Part of a small language model's weights.
Size: 9 layers, width 64, 2 heads of 32, MLP 128 SwiGLU, vocabulary 4096, 0.638M parameters.
Architecture: LayerNorm before each block, no position embeddings, biases, ALiBi.
Training: 138M tokens, 4203 steps.
Each number is 200 + 20 x the weight over its row's rms, rounded and kept within 0 to 999. Layers, rows and columns count from 0. The size before them is the row's rms in percent of the matrix's.

# layer 5 MLP gate, 128x64, rms 0.196, rows 48-64, columns 0-63
106,190,225,215,212,169,210,219,213,178,222,224,205,170,195,172,199,189,176,220,215,173,207,222,193,214,201,212,207,231,226,250,246,193,218,199,200,169,213,185,195,185,182,182,191,218,199,210,165,207,187,167,186,204,180,178,231,208,190,218,221,221,230,197,185
089,159,170,213,178,146,189,193,204,193,198,189,202,228,199,230,203,193,183,183,217,196,230,211,205,210,208,211,233,194,204,202,204,138,193,180,167,186,176,220,196,214,215,192,203,210,176,217,199,206,210,212,198,217,176,165,207,195,230,196,208,198,242,226,194
105,208,189,214,161,209,221,215,189,198,199,205,212,224,202,193,171,168,169,197,175,221,236,228,213,209,218,230,153,196,194,195,226,196,184,222,221,190,204,180,198,158,217,214,190,175,193,185,212,179,203,200,201,204,180,224,160,191,200,233,241,212,218,199,210
087,221,241,181,214,196,225,215,226,202,213,186,235,145,235,198,210,201,204,181,176,193,202,204,192,208,201,208,177,199,192,194,243,164,189,217,206,197,189,199,201,216,188,190,171,177,182,182,201,224,169,175,183,211,190,233,237,201,186,212,195,196,208,182,161
125,208,185,189,176,210,201,221,258,192,181,203,184,192,181,159,199,224,205,191,176,172,217,199,212,182,208,199,226,146,176,188,181,188,183,214,200,177,231,173,200,180,196,205,226,186,177,196,179,222,195,206,194,194,226,208,205,190,222,214,224,207,245,194,181
101,181,209,235,185,197,171,208,196,228,184,207,229,241,193,197,179,160,220,203,194,214,185,202,177,181,171,217,224,197,177,186,183,185,183,201,202,207,208,224,180,203,230,210,188,206,162,190,225,172,230,169,176,184,231,221,211,171,177,204,214,218,204,194,175
093,164,222,177,199,190,231,221,194,203,219,205,219,209,191,190,211,192,166,197,203,176,252,182,206,232,195,200,209,183,170,222,205,198,222,212,216,198,167,193,207,208,233,182,214,211,198,181,235,209,194,189,216,197,218,211,227,212,210,261,200,164,199,180,207
099,185,194,180,179,188,208,212,199,187,212,192,224,163,269,227,195,180,189,178,166,216,211,184,213,220,193,192,196,194,209,193,178,198,234,206,201,223,199,198,202,201,201,208,185,216,215,188,221,256,180,206,234,191,203,198,184,193,209,186,235,160,200,198,228
091,185,186,201,200,195,208,202,213,228,190,209,209,191,201,218,206,200,195,197,181,186,172,189,216,223,213,217,237,156,174,209,153,189,198,203,179,216,231,214,236,187,222,167,180,215,207,200,197,187,208,229,209,200,201,203,176,223,226,227,248,247,212,215,191
112,221,241,193,226,219,191,193,211,209,209,214,183,198,181,195,194,187,216,180,234,175,215,202,185,222,172,183,159,205,195,164,231,194,195,212,201,207,200,224,184,178,210,179,178,206,209,177,223,201,238,164,214,184,190,206,213,156,199,229,201,199,233,165,184
100,200,191,211,229,221,192,217,187,189,182,230,190,184,222,224,207,181,212,209,166,195,205,232,171,237,216,191,224,188,181,206,225,215,184,208,201,176,197,205,176,172,201,189,208,208,212,215,178,169,229,182,242,211,163,214,215,198,182,173,191,229,231,185,168
104,226,192,170,239,195,186,206,187,197,163,218,213,216,212,185,158,188,190,176,187,220,219,191,212,173,234,189,236,184,213,161,182,191,181,179,204,170,209,184,209,172,177,203,203,200,193,185,186,218,204,220,198,161,191,201,195,184,179,241,199,218,222,178,213
081,211,207,221,236,167,250,205,176,194,188,193,209,163,226,201,199,199,207,211,210,175,212,201,198,222,191,191,208,209,190,226,200,182,205,202,218,209,211,181,177,216,176,206,218,280,207,192,177,224,178,205,203,208,206,219,169,221,173,196,185,208,199,180,213
086,214,203,191,172,227,186,193,204,211,189,183,185,191,191,207,180,223,176,183,183,211,204,210,200,204,209,171,219,199,177,199,230,165,181,235,177,225,242,184,181,202,199,193,199,190,193,176,204,186,217,174,212,184,258,197,182,186,207,214,203,248,171,203,239
100,184,194,216,198,165,227,211,166,204,212,202,180,204,205,181,177,189,209,181,194,230,199,200,227,197,213,212,202,204,139,234,246,214,241,198,169,218,211,168,185,188,197,205,184,176,221,192,199,192,208,203,184,188,184,184,160,207,202,209,200,181,180,196,232
111,197,188,240,185,177,214,216,223,202,209,201,213,203,208,188,174,191,201,183,191,182,188,199,232,206,204,202,193,221,196,248,180,174,195,182,156,170,196,171,189,188,230,180,164,209,196,192,180,209,208,225,221,223,192,174,195,230,227,198,217,205,249,221,217
094,225,189,222,160,199,204,190,176,216,218,160,208,225,200,186,231,228,179,196,187,189,180,179,213,200,197,200,230,193,189,189,189,205,226,220,173,231,217,190,213,213,200,163,232,181,211,219,222,189,230,187,200,155,182,210,209,198,158,207,182,171,217,203,208
# layer 5 MLP up, 128x64, rms 0.196, rows 48-64, columns 0-63
095,248,227,188,180,184,167,202,205,185,236,212,208,216,171,207,208,198,194,228,186,202,174,161,194,220,198,185,214,199,190,194,163,186,208,202,174,243,197,218,202,205,249,232,212,189,227,201,215,193,210,228,199,202,223,199,177,216,212,216,184,187,164,202,194
084,220,181,249,197,225,209,207,212,178,224,208,192,203,198,241,183,189,175,171,187,243,156,177,218,209,209,199,207,203,191,217,193,176,167,193,197,161,188,204,235,159,209,189,197,211,208,218,207,222,192,172,199,200,217,191,222,208,198,204,194,188,169,227,192
099,219,213,173,234,205,190,190,189,220,148,190,209,185,226,199,216,150,238,194,193,204,203,185,209,191,181,192,180,169,207,208,204,202,192,235,208,199,197,229,196,185,185,216,190,162,221,169,216,210,191,214,200,201,182,191,221,205,239,209,209,182,224,244,188
095,186,202,164,189,202,186,214,217,193,173,227,156,196,226,226,181,215,240,191,173,203,192,185,192,209,211,205,203,175,187,220,197,225,190,204,189,217,214,202,206,208,209,231,160,187,178,172,205,219,198,196,165,184,209,183,187,241,211,148,193,199,185,228,186
088,217,210,191,186,170,213,213,200,174,151,188,191,209,174,178,164,226,225,206,211,236,220,186,212,165,181,178,210,176,172,184,187,164,188,183,210,188,221,226,212,236,179,199,205,204,201,187,181,180,210,217,173,168,198,208,194,190,183,237,206,208,193,185,209
115,218,202,180,172,208,227,207,199,188,189,223,230,177,218,210,205,228,179,179,218,208,234,183,223,189,187,214,212,225,173,187,191,204,219,195,171,176,206,166,175,222,218,205,228,184,205,178,165,229,158,184,208,226,229,238,210,223,203,201,198,205,201,194,226
090,199,201,209,201,184,211,180,191,202,176,183,231,188,217,220,191,222,199,213,176,235,225,194,172,152,173,184,212,183,219,190,174,173,217,173,211,195,185,188,194,192,172,161,212,206,193,211,245,171,184,200,239,195,236,201,190,226,179,194,200,200,187,176,214
097,241,174,214,186,182,208,176,215,188,183,238,176,235,220,188,169,202,177,216,208,180,181,211,185,149,187,214,201,216,195,220,223,187,230,192,207,187,191,202,171,182,192,190,211,198,219,204,181,219,217,161,192,194,197,213,208,198,197,216,168,217,212,197,149
101,158,202,210,220,210,183,227,212,219,171,169,188,222,208,183,206,249,197,175,212,246,223,213,186,205,179,187,190,196,212,215,201,196,197,199,226,192,185,210,218,159,234,229,225,202,172,200,185,214,186,223,178,236,186,190,214,190,203,178,188,195,172,189,200
108,221,226,205,223,206,194,182,221,186,224,212,178,180,188,175,188,199,220,188,215,206,219,197,165,247,198,167,178,207,227,211,220,207,202,166,167,213,193,187,184,217,207,211,217,216,217,220,176,200,202,198,172,169,164,216,205,219,191,186,251,189,209,218,179
101,194,200,179,205,161,211,217,195,175,235,177,224,189,250,179,195,184,211,223,182,192,222,184,209,178,221,205,190,242,191,200,221,184,229,202,214,216,161,192,208,226,204,157,208,197,186,190,189,167,191,214,228,219,230,196,202,181,200,182,203,197,204,208,164
081,179,211,210,187,209,239,210,178,220,209,194,241,205,213,207,202,220,209,195,182,183,173,196,212,186,202,147,216,202,173,212,198,170,201,200,159,177,190,232,219,209,222,199,154,181,198,175,212,188,176,219,219,231,216,175,224,190,180,215,206,192,173,206,209
099,177,176,229,208,194,203,213,194,207,211,213,160,182,225,185,190,158,228,232,161,199,186,180,202,202,228,208,226,209,165,204,202,200,182,203,217,200,197,209,213,195,177,222,185,224,197,202,210,210,213,208,225,214,172,190,214,211,205,147,223,245,198,176,184
105,197,227,204,203,216,193,211,186,156,203,202,183,195,170,188,218,230,219,209,198,166,218,198,193,209,211,205,177,207,207,228,190,189,196,202,241,148,201,218,198,193,244,173,192,193,167,220,198,218,170,180,168,198,190,159,198,191,210,225,228,200,179,181,203
105,196,244,203,175,170,213,198,241,174,215,196,231,198,172,193,154,174,208,193,180,201,192,216,206,170,213,197,194,201,221,211,197,164,226,173,206,203,190,201,203,223,211,217,168,215,192,232,172,199,197,220,207,239,211,196,194,215,201,192,240,180,207,220,179
108,153,192,191,186,192,169,191,183,202,173,173,167,163,209,188,222,209,203,213,205,221,199,194,218,201,219,217,186,206,185,182,143,194,223,194,182,188,204,205,196,209,211,157,193,206,224,215,224,203,210,232,215,205,227,242,217,203,224,201,221,174,201,191,174
092,194,201,219,175,184,243,217,169,182,171,220,175,203,172,201,216,218,208,215,173,210,199,199,179,189,184,211,201,161,183,187,186,150,176,178,200,191,188,199,181,232,196,184,171,199,211,185,213,212,217,171,200,187,183,186,202,235,223,244,181,182,197,179,205
# layer 5 MLP down (transposed), 128x64, rms 0.149, rows 48-64, columns 0-63
095,205,188,216,188,215,172,165,193,205,237,203,199,231,179,229,203,184,205,224,175,160,226,169,231,175,207,184,214,166,206,203,167,194,193,194,214,175,172,217,237,196,192,188,187,188,223,193,244,180,223,191,204,192,200,217,192,205,207,218,200,180,181,188,230
090,145,176,233,223,185,196,155,214,230,182,169,208,199,215,184,218,183,205,193,234,186,183,203,203,215,194,213,193,206,207,186,190,191,179,209,206,220,190,242,191,225,210,224,204,206,226,197,243,186,220,206,169,201,163,189,191,210,191,234,192,214,192,197,184
085,242,244,192,200,218,201,174,173,213,176,226,198,211,189,226,202,210,219,196,213,196,181,206,203,201,175,210,193,184,161,159,215,206,223,228,224,181,214,202,193,167,192,206,172,215,216,202,204,195,225,185,193,188,193,173,202,166,243,219,195,240,192,194,217
095,200,200,167,196,237,147,177,205,211,244,166,198,216,192,196,190,221,169,178,205,219,200,222,192,174,170,201,158,204,225,195,201,227,173,195,217,169,198,206,214,212,176,233,162,205,217,226,205,225,186,204,201,195,220,216,206,194,190,183,195,197,192,196,188
087,174,230,173,208,202,223,198,206,219,201,220,198,215,190,200,220,206,172,192,187,201,218,228,217,216,223,195,167,195,179,176,192,213,202,223,230,219,189,231,179,180,217,204,209,241,243,187,226,206,224,209,197,198,204,194,216,157,189,173,191,197,152,223,180
115,211,154,209,189,197,218,204,210,230,185,199,189,222,204,186,220,187,208,181,221,200,212,191,191,216,144,241,211,207,212,214,212,188,188,168,189,205,192,216,177,200,207,201,214,141,213,217,201,193,207,164,189,154,183,199,190,216,188,188,182,216,212,170,174
103,190,176,193,212,193,175,182,186,212,208,173,230,192,214,218,214,217,229,207,166,180,210,154,214,194,201,201,243,177,201,188,204,218,177,211,202,200,226,184,193,202,188,180,215,181,171,196,165,194,246,170,192,200,154,197,190,220,170,198,211,212,224,220,208
093,206,218,180,216,237,181,171,239,190,214,210,233,176,197,195,197,202,223,217,231,172,200,183,194,240,195,210,163,184,216,199,177,217,183,228,229,172,186,223,184,192,207,189,207,212,186,193,204,186,160,169,181,203,170,208,201,206,233,204,220,197,213,229,209
104,247,176,228,209,185,204,221,191,221,207,170,178,215,216,187,210,178,194,188,193,205,206,228,185,155,166,196,220,201,219,191,204,208,219,209,165,185,168,216,221,177,221,204,203,184,209,222,177,244,208,211,186,170,221,214,202,219,185,219,198,168,224,193,218
100,220,199,187,211,194,198,209,222,189,212,237,190,180,216,199,173,224,200,188,215,196,225,221,206,207,174,194,187,218,216,195,161,204,216,199,165,236,202,186,177,233,211,180,204,187,189,233,183,204,195,176,212,161,143,188,199,226,166,207,218,215,229,196,212
102,222,185,205,189,213,175,200,156,193,226,173,231,201,231,224,164,214,239,208,231,190,187,200,208,200,223,199,205,210,206,196,174,229,182,187,212,212,189,179,227,220,200,167,198,190,175,197,177,198,211,196,181,223,237,192,173,182,207,192,239,209,215,232,190
093,147,176,203,174,208,193,226,200,238,212,168,214,196,202,198,209,220,207,177,184,215,211,224,180,193,186,180,189,207,219,228,175,187,200,221,209,208,190,221,199,204,219,232,165,204,159,219,203,225,229,207,207,221,226,176,178,189,169,178,184,174,184,201,187
103,188,196,195,155,224,205,214,216,180,203,216,197,183,228,207,160,203,241,200,194,205,196,199,206,210,220,205,198,175,191,182,184,206,182,197,255,197,198,201,205,269,184,188,164,201,214,185,198,199,182,224,183,191,177,213,187,198,193,212,206,241,206,193,231
111,209,211,217,172,197,191,180,177,169,199,192,184,231,198,215,186,205,232,190,183,171,183,182,184,215,241,174,161,169,191,202,200,202,217,219,196,175,217,203,239,196,211,194,212,203,195,190,183,213,222,210,225,196,172,161,193,200,244,206,204,220,181,203,244
104,205,177,198,176,238,182,233,225,188,181,198,171,193,216,202,199,200,186,202,209,197,211,188,153,201,172,209,218,194,232,178,145,192,190,190,226,194,188,212,196,200,202,219,201,228,232,233,198,204,235,208,206,195,211,211,186,189,196,200,242,199,150,200,192
104,225,236,191,207,196,192,178,209,220,242,177,216,207,203,177,169,212,181,191,178,212,197,184,215,219,201,198,213,157,197,182,177,216,209,217,213,147,208,200,209,222,174,188,171,202,211,187,250,189,227,198,199,209,222,194,184,182,203,214,185,242,197,219,209
089,227,169,179,216,215,187,241,238,211,206,179,195,250,195,209,214,195,178,184,227,211,166,191,192,180,204,206,215,169,223,201,174,227,193,192,173,191,224,207,197,151,220,215,203,212,210,181,204,216,195,231,209,197,203,184,175,174,183,220,213,200,183,186,221